From a checkpoint of a small transformer trained on Wikipedia.
Size: 16 layers, MLP 512 GELU.
Each number is 128 + 32 x the weight over its row's rms, rounded and kept within 0 to 255. Layers, rows and columns count from 0. The size above them is the row's rms in percent of the matrix's.

# layer 10 MLP down (transposed), 512x128, rms 0.0709, rows 370-422, columns 0-63
size [ 96 125 102 104 112  99 104 111 122 101  98 110  98  90  95 102  95  91  99 104 105  97 108 129 112  95  99 114 101 103  82  95  69 107  79  93 110 103 103  81  95  94 109  95 127  95 103  88 109  92  99 112  88]
[[ 93 164 125 100 119 157 119 127 170 145 112 111 137 133 107  98 114  81 149 179  98 109 157 198 120 135 117 133 128 147 116  90 152 200 143 167 133  73 174  55 167 104  82  72 131 113 130 179 106 171 142 149 159 127 114 103 148 139 121 115 110 154  63  90]
 [142 136 141 103 136 136 127 125  90 112 131 137 100 174 154 127 117  92 126 141 133 144 127 124 162 111 185  78 139 193 114 102 141 119 105 178 164 144 181 104 121 125  20 179 192 135  82  79 150 181 131 104 120 128 105 145 101 165 129 109 147 137 192 145]
 [116 145 119  93  80 167 102  90 154 150  62 125 159  94  87 122 185 120 156 133  95 148 150 220 158 122 111  76 178 120 157 124 116 151 152 135 137 133  78 161 143  87  47  84  89 156 114  96 125 108  96 148 101 116 145 135 118 108 118 132 154 108 224 155]
 [126 122 136  76 131 114 143 144 126  77 122 113 170 114  19 172 139 146 122  71 122 103 175 167 128 157 145 175 115 140 186 146  87 142 118 132 101  68 163 123 122  91 130 123 105  74 116 196 152 123 138 165  93 173 135 180 181 116 143 109  78 157 132  95]
 [ 94  82 157 150 137 118 128 146 143  82 115  82 135 117 143 103 139 164 110 192 164 106 150 176 159  84  34 159  96 123 175 154  95 120  93 114 147  92 145 220 123 155 130 156 168 135 189 130 119  94 151 163 133 162 145 153 133  72  94 129 116 104 119 109]
 [ 83 144  91 112 144 119  65 162  94 126 125  99 113 137 109 115 109 134 172 173 118 159 161  80 143 161 120  62 127 156  76 117 208 137 129 113 102 174 117 171 117 111 160 139 118 100  96  66 120 108 118 106 159 106 135 140 154 113 163 187 126 104  51 121]
 [123 116 189 177  84 153  43 106 126 110 141 124 108 126 142  80 116 160 137  79 133 117 127  87 165 113 136 119 111 145  54  57 144 118 168 153  96 128 174 168 180 153 113 120 168 207 101 126 168  76 157 117 163 139 140 155 187 122  82 143 151 146  97 166]
 [109 183 102 164  95 102 151 137 171  90 159 135 129 180  81  84 115 101 144 139 151 114 125 165 104 132 113  95 159 104 138  53 144 130 199 182 153 141 122 147 105 194 145 133  93 116 141 166 119 144 123 131 126 147 154 180 118 109  84 129  79 172 124 104]
 [119 106 123 131 106 168 149 163 100 136 111 142 124  71  85 123 158 141 136 128 131 157 150 136  66 136 168 136 135 124 137 171 119 121  85  59 134 131  67 109 148  94  38 137 165 169 144 117  75 126 110 187  97 150 119 119 132 157 155 105  73 150 165  80]
 [129 140  96 166  61 164 172 164 169 141 127 150 118  98 101 101 133 151 137 137 184 136 135 113 133  83  94 142  97 116  83 140 137 126 128 153  89 239 160 131 162  85 164 149 166  86 120 122 133 106 105  86 123 164 159 136  61  81  85 157 178 144 110 129]
 [139 114 151  88 126 106 176 112 153 146 146 106 106 143 117 129 145 124  87 138 174 202  81  96  94 160  82 170 155  53 122 127 141  33 113 181 131 158 157 175  82 104 138 108 139 119 168 109 195  73 123 131  84 105 144 146  87 115  54 160 152 102 116  71]
 [ 80 155 150 195 147 156 110  98 122 122 190 135 127 176  65  85 116 110  69 124 140 185  48 112 135 134 170 174 115 152 145  76 145 162 123 109 102 159  79 114 167 131  99 104 145 125 135 112 101 142 162 101 152 130 100 158  52 142 101 103 166 116 117 153]
 [138 124  74 115 139 161 114 121  81 161 135 128 194 136 162 129 173 152 134 152  88  78 140 140 129 108 154 130 120 124 172 143  87 100  87 178 178 156 116 137 100 129 189 153 154 164  94 165 124 129 121 143 106  98 104 107 103 135 130 112 159  57 133 201]
 [144  86 155 103 118 121 170 151 124 125 116 127  81 108 181 146  81 171 132 118 167 126 157 160  86 148 171  58  89 145 112 108 146 115 122  67 152 163 115 139 187 128  94 115  91 112  80 114  91  96  76  82  93 132 215  79 159 100 153  88 143  88 113 133]
 [112 126 123 136 153 101  93 168 109 163  89  86 116  47  98 173 180  65 152  82 134 134  82 140 114 126  83 150  59 127  97 133 176 131 145  75 100 124 145  68 144 181 113 115 108 115 135 108 109 149 149 115 111 115 176 162 155  81 107 138 158 174 107 103]
 [100 127 173 158 118 151 135 130  55  91  91 173  54 155 154 120 178  78 128 127 141 124 232  99  98 158 150 105 126 143 134 129  92 137 153 132 152 122  71 142 174 159 142 155 142 144  67  93 137 144 144  67 109 117 193 110 133 163 142  97 107  90 142 158]
 [120  94 142  97 177 155 153 217 129 103 112 153 134 128 117 153 168 142 163 150 113 119 140 122 116  76 121 153 115 138 126 112 108 105 158 101 148 166  79 128 162 200 197 149 161 162 178 128 154  44 148 156 186 114 134 106 101 119 109  82 118 137 136 125]
 [137 151 113  93 130  85 116 107  94  72 118 161 147 190 147 116 105 166 135  81 126  17 106 165 170  95 130  92 129 128  97 122 152 165 125 169 116 117 134 156 152 148 117 146 109  92 161 172 113 151 129 101 161 167 159 171 124 110 191 120 108  89 176 129]
 [141  94 100 109 139 118 110 134 120 130 129 161  97 116  92 162  76 104 115 180  91 106 176 206 114 158 110 139 166 104  94 140 141 144  55 133 170 161 149 112 134  90  98 105 154 143 114  78  75 150 104 151 108 113 145 182 135 194 139  45 152 148 164 144]
 [124  85 106 131 140  84 162  71 113 141 126 136 157  99  43 127 145 112 118 162 148 156 203 101 117 157  71  93 122  63 147 174 151 205 123 143 147 103 172 135  87 167 165 181 100 143 158 159 141 172  81  81 107 117 113 160 181 146  61  82 101 124  93 118]
 [149 133  68 132 138 144 138 119 193 169 107 141 162 106  95 161  72 118 143 116 118  77 121  66 137 140 151 112 140 114 154 145  87 105  75 152  68 152 116 162 119  63  67 122 125 157 159 114 154 154 107 100 112 102 124 153 149  89  70 115 124 185 120 114]
 [153 136 134  81 143 200 180 124 105 150 123  95 114 108  83 124 148 142 152 203 189 124 143 130 156 100 185 150 103 107  63 103 174  93 154  97 158 138 168 115 118 115 149 129 110 142 145  88 128  99 121 134  67 112 112 101  83 150 100 129 111 164 135 134]
 [159 180 125 105 116 142 133  99  87 104  83 123 142 115 104 133 130  91 153 190 135 164 116 157 146 123 168 206 176 134 173 122 153  96 118 160 131 113 115 120 162  89 141 126 108 119 116 130 168 143 133 169 107 112 138  94 120  50 104  73 142 148  99 114]
 [134 100 115  69 169 136 155 148 138  84  89 175  57 138  86 142 189 113 116 118 113 154 146  93 175 124 117 137 108 155 152 155 168  68  82 152  90  74 111 102 150 111 167 128 130 140 110  83 175 173 200  92 164 113 110 183 112 151 160 124  78 134 102  77]
 [110 109 139 154 114 150 126 128 154 124 150 139 101 153 143  91 124  99 138 130  74 159 130 130 108 195 104 133 116 166 152 169 150 169  98  65 172 101 120 161 120 162 161 141 144 162 143  84 171 118  99 175 129 144 106  75 158 168 106 116  85  96 113 121]
 [108 132  36  80 110 175 128 152 122 103 105 134 124 101 139 128 177 117 109 162 155 137 163 129 167 120  98 151 150 132  87 164  75  89 112 122 109 106 178 145  84  98 152  85 167 171 104 174 131 139 137  72 202 148 154 163 142  75 159 177 130  86 210  59]
 [178 127 116 113 130  98  95 136  88 147 154 123 131 149 117 126 161 165 126 170 115  98 136  89 126 124 117 114 100  74 197 143 173  98 160 145 131  95  91  73  80 117 161  90  94 143 120 141 129 103 139 104 114 109 177 141  85  99 100 146  73 136 122 163]
 [133 157 108 107 100 140 111 142 134 124 140  96 161 116 108 120 106 137 120 151 169 181  85 197 120 188 150 103 133 105 180 113 147  90  92 129 140 203 103 132  99  90  89 140 124 172  98 100  63 130 143 126  93  79  92 168  62 103  91 142 109 129 167 157]
 [139 112  87 153 131 150 134 101 144  81 131  89 117  87 117 138 115 140 126 110 203 169 118 199 118  88 103 123 161 128 168 116 112 104 137 101  81 174 132  94  98 120  50 135 129 174  88 158 109 151 188  64 122 144 127  84 112 117 165 183 131 175 147 123]
 [ 71  96 135 137 107 139 142 135 107 107 166 150 156 127 159  69 153 104 199 125  90  85 156  91 117  88 100  98  96  90  88  89 125  81 133 153 161 127 116 101 113 132 193 188 129 103 135  75 133  79 161 113 206 140  96 147 133 156 159 187  87 151 104  77]
 [143  27 148 117  97 101  70 151  73 110 192  77 140 138 150 152 154 122 112 153 121 175 150 120  90 138 162 139 181  75 134 125 139  89 140 157 123 160  78 140 157  76 198 149 142 172 174 173  89 115 127 139 107  97 121 135 141 115 125  72  89 184 201 127]
 [ 62 161  97  77 115 133 142 153 117 141 136 139  81 145 137 112 188 104 120 154 144 156  89 182  62 128 148  97 109 152 195 112 127 122  90 138  78  54 147 110  98 115  69 169 141 136 159 152 162 122 180 107 137 140 144 108 119  83 119 145  60 116 139 122]
 [130  92 147  77 110 124  79 115 134 121 134 111  96  85 139 166 155  64 144 110 129 102 119 184  67 100  82 152 130 148 140 205  51  70 114 163 142 116 174  89 141 150 126  29 239 170 113 117 103 170 150 112 117  72 132 136 142 137  71 119 109 112 167 149]
 [156 119 101 117 139 115 114 163 122 108  83 162 179 113 147 124  67  42 201 126 133 147 105  69 125 101 108 157 174 113 181 113 130 165 163 155 126  71 135  61 135  79  23 140 222 106 167 124  84 114 119 108 117 141 134  96 134 108 164  76 167  92 141 141]
 [ 82  98 144  95  73 131 110 132 120  82  95 101 168  81 148 173 175 113 157 157 196 140 131 154  78 111 123 118 133  78 136 110 108  97 174 120 134 130 129 141 130 103 113 128 166 154 107  70 134 157 138 164  97 100 146 124 124  49  85 108 109  92 101 107]
 [133 128 140 194  79 153 137 130 111 121 133  92 129  50 134 141 144  95 124 143 125 155 168  97  88 147 142 144 131  66 124 115 119  93 168 153 136 146 123 188 166 136 155 153 123 106 112 140  99 151 128 103  81  94 161 110 125  87 199 135 149 170  78 139]
 [148 165 137 124  74 166  80 146 102 109 151 195 169  83 147  93  80 120 178 116 138 178 147  61 110  86 125 103  91 158 175 169 105 199 124 150 131 129  80 147 124  96  94 145 119 111 121 104 106 118 166  67 127  96 111 108 113 109  93 144 128 131 171 108]
 [111  52 165 179 161 149  91 124 122 161 124 140  94 123 158 172 134  95 134 148  48 150  95 113 130 207 165 123 145 130  71 103 113 138 169  99 164 121 105 146  98 181 184 127 122 161 137 140 105 153 129 123 231  70 108 125 148 221 164 138 135 158 151 104]
 [135  80  80 121  64 130 129 136 145 147 104 103 173  55 110  79 117  97 143 171 163 113 193 137 144 125 169 163  98 125  89 146 152  76 164 135 113 144 146 142 129 143  88 135 104 148 107 153 147 132 152 139  90 152 116 176 159 136  58 178  52 172 165  99]
 [176 126 123 197 161  94 105 105 113 140 155 164 121 161  89 191 157  77 140 125 109  82 183 137  62 201 140 179  95  74  70 133  98 150  85 111 135 153 149 119 104 122 105  74 173 178  50 170 109 132 143  96 143 131 175 187 145 163 111 149 154 132 112 105]
 [134 114  96 161  86 104 121 131 107  91 221 138 119 102 170 146 171 131 161 124 157 106  99 163  78 188 138 138 110 120 122 153 144 110 114  83 126 145 130 106 150 231 108 139 194 105 143 136  86 176 103 161  80 137 156 128 135  99 123  87 153 143 132  53]
 [121 104 118 119 178 163 130 150 136 158 147 162 118  78 179 114  94 139 105  93 132 115  95  90 174 150 119 144 119  67 162  89 124  86 196 120 142 147  80 120 126 122 194 159  89  78 160 142 162 157 159  87 168 132  75 137 122 179 160  65 170 151 123 129]
 [170 161 148 184 112 146 112 150  86  95 140 121 138 147  88 125 150  69 117 154 119 105 163  80 141 110  99  90 112 151 137 138 146 214 143 142 169 118 124 155 124 142 180 124  82  65 138 122 162 155 106  82 109  91 157 134 172 127 131  67  72 113 134 136]
 [146 125 101 160 199 136 185 130 107 122 137 118 134 145 106 126 121 172  66  98 151 103 115 157 172 196  96 121 157 129 165 168  74  85 138 113 136 154 124 114 116 131  70 110 106 120  72  68 111 128  82 128 123 188  87 122 125 164 169 167  88 122 102 114]
 [ 95 155 114  94  96  98 121 167 147 196  91  90 132  94 121 158  89 195 130 160 145  87 114 142  92 161 123 193  75 129 123 125 144  75  97  88  87 163 117  91 116 145 131 156  97 110 138 141 134  96 174 126 150  83  63  56 155 162  98  83 205 181  88 130]
 [125 122  89 149 145 140 166  79 166 124 148 109 129 221 158 121  98 148 118 121 170 152  81 163 136  94 108 143 161 111 133 182 120 171 143  98  82  80 127  98 138 183  82 127 167 143 136  91 110  96 116  82 186 146 196 154 132  93 117 133 151 153 123 132]
 [149 126 138 164 183 146  68  90 167 159 128 154 147 146 165 168 163 127 136 166 146 131  86  92 126 149 146 192 122  97  79 135  87 120 127 141 190 171  83 126  80 100 117 118 145 126 131 126 117 172 142  94 139 133 127 169 115 139 109 117 156 138  90 170]
 [ 76 150 103 114 176  83 178  82  83 148 154 135 172 113 109 121 123 126 127  95 141  92 108 149  87 137  77 185 108 122 134 108  67 133  84  84 130 142  62 115 150 182 134  92 154 136 101 142 196 118 189 144 154 138 154 160  38 103 130  65 190 120  84 144]
 [149 124 105 129 156 164 176 110 169  80 175  95  78 133 102 109 130 104 126 139 188 187  76 157 125  94 164 132 141 112 149 182 141 129 151 186 110 143 139 159 128 132 173 112 115  73 104  84  77 166 106  93 137 103 136  98 105 107  88 127 181 141 130 191]
 [101 126 136 145 138  72 167 118  84  77  93  67 139 157 138 158 161  94 157 160 116 187 134 130  98 150 119 119 151 136 149 130 112  99 109 133 132 166 160 117 108 142 147 115 167 210 126 110  81 142 134 146 127  85 137 153 135 152 133 119  60  70 135 112]
 [141  50 103 143 180 117  70 126 166  64 189 115 118 126 104  97 148  86 132  94 146 121  97  86 139 126 114 150 119 157 122 100 152 134 114 117 189 142  95  94 146 111 138 182 165 148 108 137 118 111  87  86  93 137 140 181 124 140 184 156 111 212 129 112]
 [141 128 130 109 138 154 196  90 125  92 153  87 135 102  90 156 100 186 146  98 175  93 167 162 108 128 112 102  60  93 104 137 188 150 153 126 147 161 155 159 111 191 115 125 163 120  62 150 117 134 109 148 126 113 131 120 180 177 129 125 131 121 106 127]
 [156 108 148  63 143 153 112 115 116  76 179 123 116 144  87 171 167 150 152 129 123 161 119 144 124 107 115 120 161  83 151 147 157  95 135 141 175 127 191 129 163 100 145 143 176 195 146 113 134  73 142 135 128 154 127 116 103  75 146 133 131 141 119  96]]
# layer 10 MLP up, 512x128, rms 0.138, rows 371-422, columns 0-63
size [125 100  93 104  96 107 108 104  96  93 110 102  91  96 108 113 100 104  95 104  99  96 102 105  88  99 115 105  99 100  96  63 107  86  94 103 105 102  82 101 102 101  89 105 101 112  96 109  89  99  97  91]
[[118 131 128  79 143 153 143  85 181 161 147 169 131 160 126 134  78 134 145 123 104 169 170 133 159 164 147 127 144 171 155 124 100 144 108 134  84 165 125 166 160 142  92  95 105 146 106  76 158 161 105 157  59 111 140 185 161 173 148 130 181 104 185 105]
 [154 123 139 220 146 151 103 155 111  71 168  68  73 151 127 107 104  87 174  97 139 143 108 105  94 102  99 115  56 171 106  49  95 203 103 112  91  93 147 138 112 169 147 167 131 120 120 103 163 147 138 131 121 109 131  93  99 145 118 135 135 107  98 141]
 [123 116 139 161 168 123 186  71 162 108  98 151 114 187 182  79 111 136 138 178 160 153 149  74 111 143 120  89 115 100  86 140 104 108 124  90 178 211 112 156 175 177 112 121 182 135 113  97  87  90  85 108 157 139 120 119  76 133 131 152 180 112 124 156]
 [139 160  54  90 126 133 140 152  88 113 201 133 165 117  86 190  99 143 154 106 102 114 114  83 135 125 177  99 168  90 108  76 133 115 124 141 119 180  96  85 130 157 114 130 114 180 115 131 136 146 129 181 140  77 121 102 163 196  95  87 192 139  99 137]
 [134 169 131 104 154 169 172 128  75  93 125 138  84  41 135  86 118  88  75 116 106 152  86 139 157 133 171 140  67 126  71 119 141 156 209 144 128 164  91  92 104 141 149 150 138 174 137  97 147 149 162 123 197  72 122  85 124 147 143 108 168 131 153 134]
 [125 143 100  84 141 103 154 164 124 114 183  74 113 121  84 188 137 139 104 140 113 138 118  81 121 137 136 113  38 198 147 124  93 149 159  73 149 121 136 133  65 144 151 132 130 145 102 125  98 120 162 108 104 138 163  66 139 102 104 158 140 150 151 122]
 [103 100 157 134 130 111 114 104  99 141 150 161 162  86 170 136 140 160 173 125 109 112 162 171 145  89 160 122  56 186 106 136  99 157 109 147 148 199 131 114 163 127 134 141 156 138 129 132  87 153 160 125 164 187  78 134 119 134 131 108 149 131 123 147]
 [175 134 117 120 125 103 161 134 163 107 113  75 174 134  65 146  95 127 168 128 103 159 122  95 148 115  85 151 126 177 161  86 169 165 153 138 168  49 126 107 148  94 131 105 144 160 165 138 166 123 126 116 109 115 110 130 125 181  98 174 116  74 163 111]
 [157 108 130 141 149 125 118 192 130 162 104 147 176 175 139 173  82 137 100 139  72 105 121 176 158 135  94 112 112 144 143 160 190 163 163 114 111 141 101 177 156 120  97 145 161 164 150 116 156  93 197 112 167 149 115 125  80 150 191  30 112  86 144 133]
 [ 89 205  78 192  76 133 133 115  94 170 122 164 118 143 165 122 111 113 156 149 169 125 127 149 184 188 110  96 125 116  78 151 120 137 126 179 102 163 103 143 100  85 117 151 162 109 124 124 132 159 105 140 122 118 186  96 143 133 171 110 128 193 111 122]
 [164 150 127 143 112 121 163 137 100 117 173 118 154  69 128 139 177 150 129 185  97  99 195 122 179 116 151  67 113  79 143 109  85  95 180 142 140 194 160 172  92 157 168 127 195 131 114 133 129 136  76 159  55 108 146  87 169 108 103 204 112 107 139 124]
 [134 138 189 128 104 189 154  87 129 152 162 123 108 125 101 132  97 149 146  89 138 137 143 113 150  85 128 121  95  76 104 108 128 148 199 159 112  71 162 135 165 101 117  71  80  61 145  93 113  79 117 157 133 113 158 194 192 182  98 128 131 117 144 114]
 [119  92  96 119 134  96 160 134  99 149  79  95 128 110  69 144 137  99  91 141 140 121 122 105 131 151 207 142 169 147 141 143 159 143 167 190 165  99 112  94 203  88 177 126  93 148 137 119 183 146 200  94 195 114 149 174 105 119 143 145 121  82 107 113]
 [137 120 101 113 122 161 163 149 130 118 210 106 115 157 110  89 132 189  53 157 109 122 151 153  82 112 114 142 135 131 180 118 106 103 113 161 136  88 155 182  50 123 132 171 149  76  38 169  96 143 155 142 100 114 126 115 119 151 146 132  89 138 155 151]
 [187 125 100  87 188 108 146 115 188  77 105 113 106 158 130 143 129 139 119 127  83 134 104 161 145  64 165 117 108 151 112 109 197 168 107  89 116 135 114 138 131  83 146 133 170 143  94 128 100  94 159 158  68 145 119 143 129 118 141 230 150 148 165 142]
 [113 149 101 119 134 140 145  64 140 126 162 133 121 116 137 101  85 129 107 105 160 137  89 133  96 189 128 102 128  97 179 118 147 171  88 132 162 150 157 143 126  68 100 113  80  91 158 162 143 199  69 147 130 163 177 101 121 159  77 165 142  85 134 150]
 [150 192 121 175 141 180 148 159 165 194 158 118  88  87 138 107 111 109 167 132 105 169  54 118 101  87  72 135  86  88 119 151 161 124 123 173 157  99 169 111 131 120 175 107 134 104 121  99 155 121 142 171  86 127  97 188 118 171 109  49 142 124 111 130]
 [129 171 148 148 111  80 147 120 150 115 176 184 169 158 133 107 137 134 188 112  92 122 120 193 171 150 101 125 103 166 157 119 140 147 120 144 165 138 159 142 119 159 133  73 132 154 111  98 121 150 144 110  63 109  85 162 144 115 171  97 106 113 134 190]
 [134 157 130 170 127 146 131 111 176  81 121  78 103 109 169 151 127 169 131 133 106 149 160 142 143  88 156  88  91 112 142  60 106  57 155 140 119 146  55 120 131 142 102  67 170 162  67 131  94 154 152 195 243 150 121  84  75 106 135 148 114 190 131 165]
 [126 149 155 160  79  92 173 109 141 130 105 102 118 143 143 168  96  99 150 187 125 123 111 104 143 122 121 112 165 142 125  94 134  90 179 104 110 151 115  98 145 170 136  94 120 147 100 161  48 159 145 130 123 208 200 128 140  97 135 152 169  69  86 148]
 [163 149 116 152 132 156  98  75 141 107  73 138 150 102 112 110  95 106 138 169 105 133 138 145 159 109 132 159 160 171 105 156 168 121 126 171 140 136 103  93 135 155 142 119 123 103 132  90 134 139 168 156 122 157 192  75 112 159 188  74 131  85  93 121]
 [134 138  90 158 137 134 142 149  96 142 157 131  85 136 177 137 106  81  91 110 124 156 161  78 121 133 112 138 111 136 175 130 102 133 169 101 166 248 112  87 176 157 103 127 136 130 103 114 145 135 120  77 162  97 125 121 144  94 152 155 110 176 162 103]
 [130 163 147  93 164 124 170 105 116 103 128 116 154 106 149 123 140 159 136 125 105 140 128 160 119 152 128 129 115 144 162  99  98 136  41 136  72  79  77 108  93 163 169 179 132 134 102 103 140 115 161 115  89 116  98 161  58 151 124  93 112 136 125 121]
 [153 160 104 177 126 200 155 108 127 141 109 161 145 177 135 133  83 129 130 155 110 153 131 206 103 133 117 155  96 132 175 116  76 183 125 106 136 157 115 149 159  99 138 145 108  68 148 112 157  96 103  81 102 138 146 138 163  98 153 168 183 161 136 138]
 [130 124 154 158 107 123 175  80 144  96  75  63 162 165 166 148 139 145 113  70 119  92  70 139  70 103 138 157  93 160 107  87 158 153 117 114 138 186 117 166 169 100 154 117 115 112  77 127  57 107 102 179 130 119 105 138 122 118 116 117  57 162 138 150]
 [ 91 202  87 188 138 129 173 123 119 100  80 193 146  91 129 152  76 107 144  73 159  71 110 168 105 103 123 105 131 111  97 129  52 125 105  80 133 155 149 182 159 123 152 139 154  92 134 146 120 140 114 110 113 126 126  92 189 162 128 104 118 197 141 137]
 [220 145 132 109 128 116 121 126 135 179 122 133 128  96 129 159 163 102  97 100  87 169 179  63 116 142 168 115 196 104 115 106  77 104 127 173 165  77 118 132 177 122 186 127 152 132 163 188 122  61 122  88 147  88 154 119 158 105 154 114 208 123 118 154]
 [141  92 163 116 113 157 123 164  76 161 127  83  99 158 143 134 145 102 154 100 132 139 156  96 181 181 148 110 111 101 165  90  89 156 180 136 203 110 136 196 136 125 129  47 150 101 100 112 128  87 114 151 100 115 126 154 118 161 146 141 156 144 125 148]
 [ 59 142 108  62 155 110 130  70 131 133 136  99 144 153 180 174 161 130 124  92 110 172  82 164 167 135 115 149 124 110 106 125  99  81 117  80 127  88 128 119 117 160 166 137 173 185  99 106 152  81  97 139 204 168 120  97 123 169 155 129 130 106 115 155]
 [201 156 135  95 183 110 117 176 128 155 148 165 113 133 107 120  70 120 121 107 141 154 118 162 104 113 107 207  56 157  67  75 118 142  78 154 139  62  76 139  82  97 156 167  57 146 131  40 130 157 187 106 162 112  88  84 143 116 135 107 130 131 108 129]
 [187 107 143 140 126 134 177 144 129 132 108 157 139 161 158 123  78 155 132  87  97 114 146 105 149 169 111 134 121  82 119 135 132 107 159 126 200 183 155 171 129 176 122  80 170 128 109 112  94 128  57 116 100 123 124 112  92 157 167 147 183  96 142 162]
 [114 160 117  96 160  97 103 132 195 173 112 149 116 169 142  98 165 140 125 152 137 188 111  97 147 113 170 143 112 101 130  85 151 113 213 119 132 151  80  99 121 106 204 157  97 131  74 140 175 115 103 173 119 111 167 133 127  74 176 132 126 127  70 138]
 [106 130 159 167 138 156 142 120 170 109 148 127 115 154 142 141 143 175 125 104 132 141 166 160 148 170 153  74 104 148 162 158 143 128 113 125 175 183 129 166 133 197 126 131 138 124  71  72 125 139 160  69  91  92 143 188 130 180 137 113 116 172 136 164]
 [129 134 132 135 145 104 167 110 131 136 170 180 108 203  84  61 142 166 112 106 118 161 114 125 141 133 151  77 135 153 156 127 126 118 155 100 120 125 140  98 109 128 144 175 140 122  97 132 103  74 117 125  81 138 166 146 113 135 177  80 150 126  97 152]
 [ 93 160 130 140 124 110 166 110 101 120 120 142 116 107 179 138 122 111 107  77 106  98  97 104 102 103 106  86  97 133 126 172 129 114 191 106 141 133 128 107 134 104  97 151 120 103 152 146 134 131 117 107 111 121 115 165 141 168  85 126 154 134 201 172]
 [139 169 106 168  63 128 135 128 144 107 101 125 128 122 174 143 153 141  73 130 103 165 136 131  89 141 139 158  79 145 152 142 151 106  81 152 175 139  95 111 142 130 170 119 125 166 109  80 161 152 120 149 146  91 138 141 141 118 122 100 159 131  81 171]
 [173 149  66 111 137 137 157 118  94 112 115  96 183 167 115  90 147 122  92 119 140 107 204 206 164  98 133 101 117 150 106 158  91 122  61 111 144 156  94 118 153 156 147 150 106 123  96  63 146  89 136 136 144 115  85 151 108  86 148 162  83 134 129 122]
 [138 163 170  92 131 149 124 143 103 103 147 116 115 189  79 115 160 183 148 103  93 121 196 101 116 120 116  86  84 136 216 166 162 134 108 110 101  87 133  69 135 132  95 116  62 128 123 133 184 110 107  97 145 135 155  62 106  98 145 126  87 147  58 154]
 [112 128  79 141 133 164 117 101 145 104 132 140  80 103 165 101 118 151 152 141 131 164 132  60 155  37 149 108  83 118 186 145 189  70  92 202 100 105  93 112 147 104 155 142 216 100 176 109 135 165 109 131 146 129 111 116 126 121 140  85 136 140 106 124]
 [200 106 104 143 152 153 138 154  95 159 116  98 106 147 170  99 185  79  91 130 134 142  89 108 164  76 102 154 129 113 135 131 173 161 118 170 128 108  93 144 134 112 147 138 116 139 116 114  72 144 158 111 189 178 140 102 152 146  82 139 136 101  92  87]
 [142 143  96 136 139 127 115 124 123 151  93 125 190 150 119 113  96 134 139 127  81 125 141  82 105  53  97 107 153 189 184 186 182 138  92 122  77 150 115 170 110  90 127  98 161 122 107  83 156 120 122 141  80 116 134 110 160 142  80 180 158 108 110 154]
 [113  80  98 134 238  82 133  69 136  90 141 177 128 123 107 105 143 137 131 116 101 171  98 130  63  63 154  67  91 110 163  86 162  96 188  91 134 130 128 138 114  72 118 141 165 190 119  99 106 146 165 151  89 142 126  99 136  97  99 158 140 117 164 112]
 [164 131 164 121 128 117 101 129 158 135 129 127  74 115 115 185 107 133 151 146  94 113 138 116 142 112 205 119  88 202 140 106 149 144  85 138 114  82 155  98  86  95 150 126  64 129 134 161 165 148 160 110  98 163 115  99 151 121  75  93 127 118 169 172]
 [103 119 188 227 184 105 133  90 148 126 144 155 162  77  82 127 131 142 125 172 103 100 154 119 149  71 176 125 107 150  62 142 114 114 130 118 143 131 154 166 128 121 186 135 122 157 106  90 100 174 150  67 158 129 147 154 117 161 142 128 108 127 134 133]
 [166 134 109 140 111 141 111 179 143 190 120 107  92  62 126  83 132 112 158 107 109 120 130  68 154  79 165  96 131 125 126 132 163 106 140 178 169 176 170 173 139 109 130 129 115 113 192 123 110 129 187 167  78  99 113 126 122  61 141 109 113 147 124 145]
 [106  75 163 122 169 123 114  95 158  96 136 189 162 116 105 109 140 113 134 119  82 135  97  85 174 129 114 140 135 177 190 113 136 115 114 145 117 155 154 109 125 125 126  47 147 153 101 153 171 106 132 112 126 159 124 192 107 140 109 175 117 131 121  80]
 [167 128  78 186 123 114 126 124 144  90 134 107 112  93 128 166 112 164 108  83 114 187 140  88 130 129 138 118 148  97 155 144 131 158 195 139  76 111 159  93  79 117 134 126 161  81 109 161 129 144  64 121  77 134  91  76 155  82 167 152 131 162 124 115]
 [157 136 151 149 150  72 141 168  86 199  78 148 159 125 149 120 141 109 158 108  70 125 139 109  98 187 163 114  56 122 150 117  73 184 140  97 137 146 133 105 142 151 140 203 155  97 152 135 136 122 186 157 140  69 131 141 126 160 132 116  85 140 150 140]
 [108 162 106 158 111 138 154 147 173 159 104 163 113 164 131 104 187 145 112 154 119 184  63 133 126 116 209 139 120 128  85 172 148 104 129 126 131 200  84  70  77 134 158 162  82 106 101 150 132 135 152 106 100 126 138  65 159 127 136 162  82 139 133  91]
 [182  83 119  85 124 144  97  96 158  71 170  40 145  81 156 125  71 114 134 126 109 130 120 139 123 170  88  97 162 118 150 137 197 101 101 147 109  74 113 128 168 161 184 115 112 155 133  77 164 129  87 147  86 169 143 108 158 136  93  57 113 111 152 118]
 [129 189 116 109  96 138 178 161  91 115 128  84 195 157  83 116 145 115 134 130 134 159 137 162 108 145 156  70 162 102 108 173 155 128 186 141 103 153 172 145 100 168 159 166 101 134 101 122  72  89 106 124  53  94  91 113 191 107 189 154 152  81 196 114]
 [179 151 128 105 129  80 141 111 153 210 133 132 126 123 119  78 103 125  68 114 100 147 144 109 148 109 134 117 157 146 111  88 218 120  80 123 122 126 120 104  97 148  85 147 118 120  98 125 133 169 134 133 175 174 153 133 178  69 108  99 112  86 170 140]]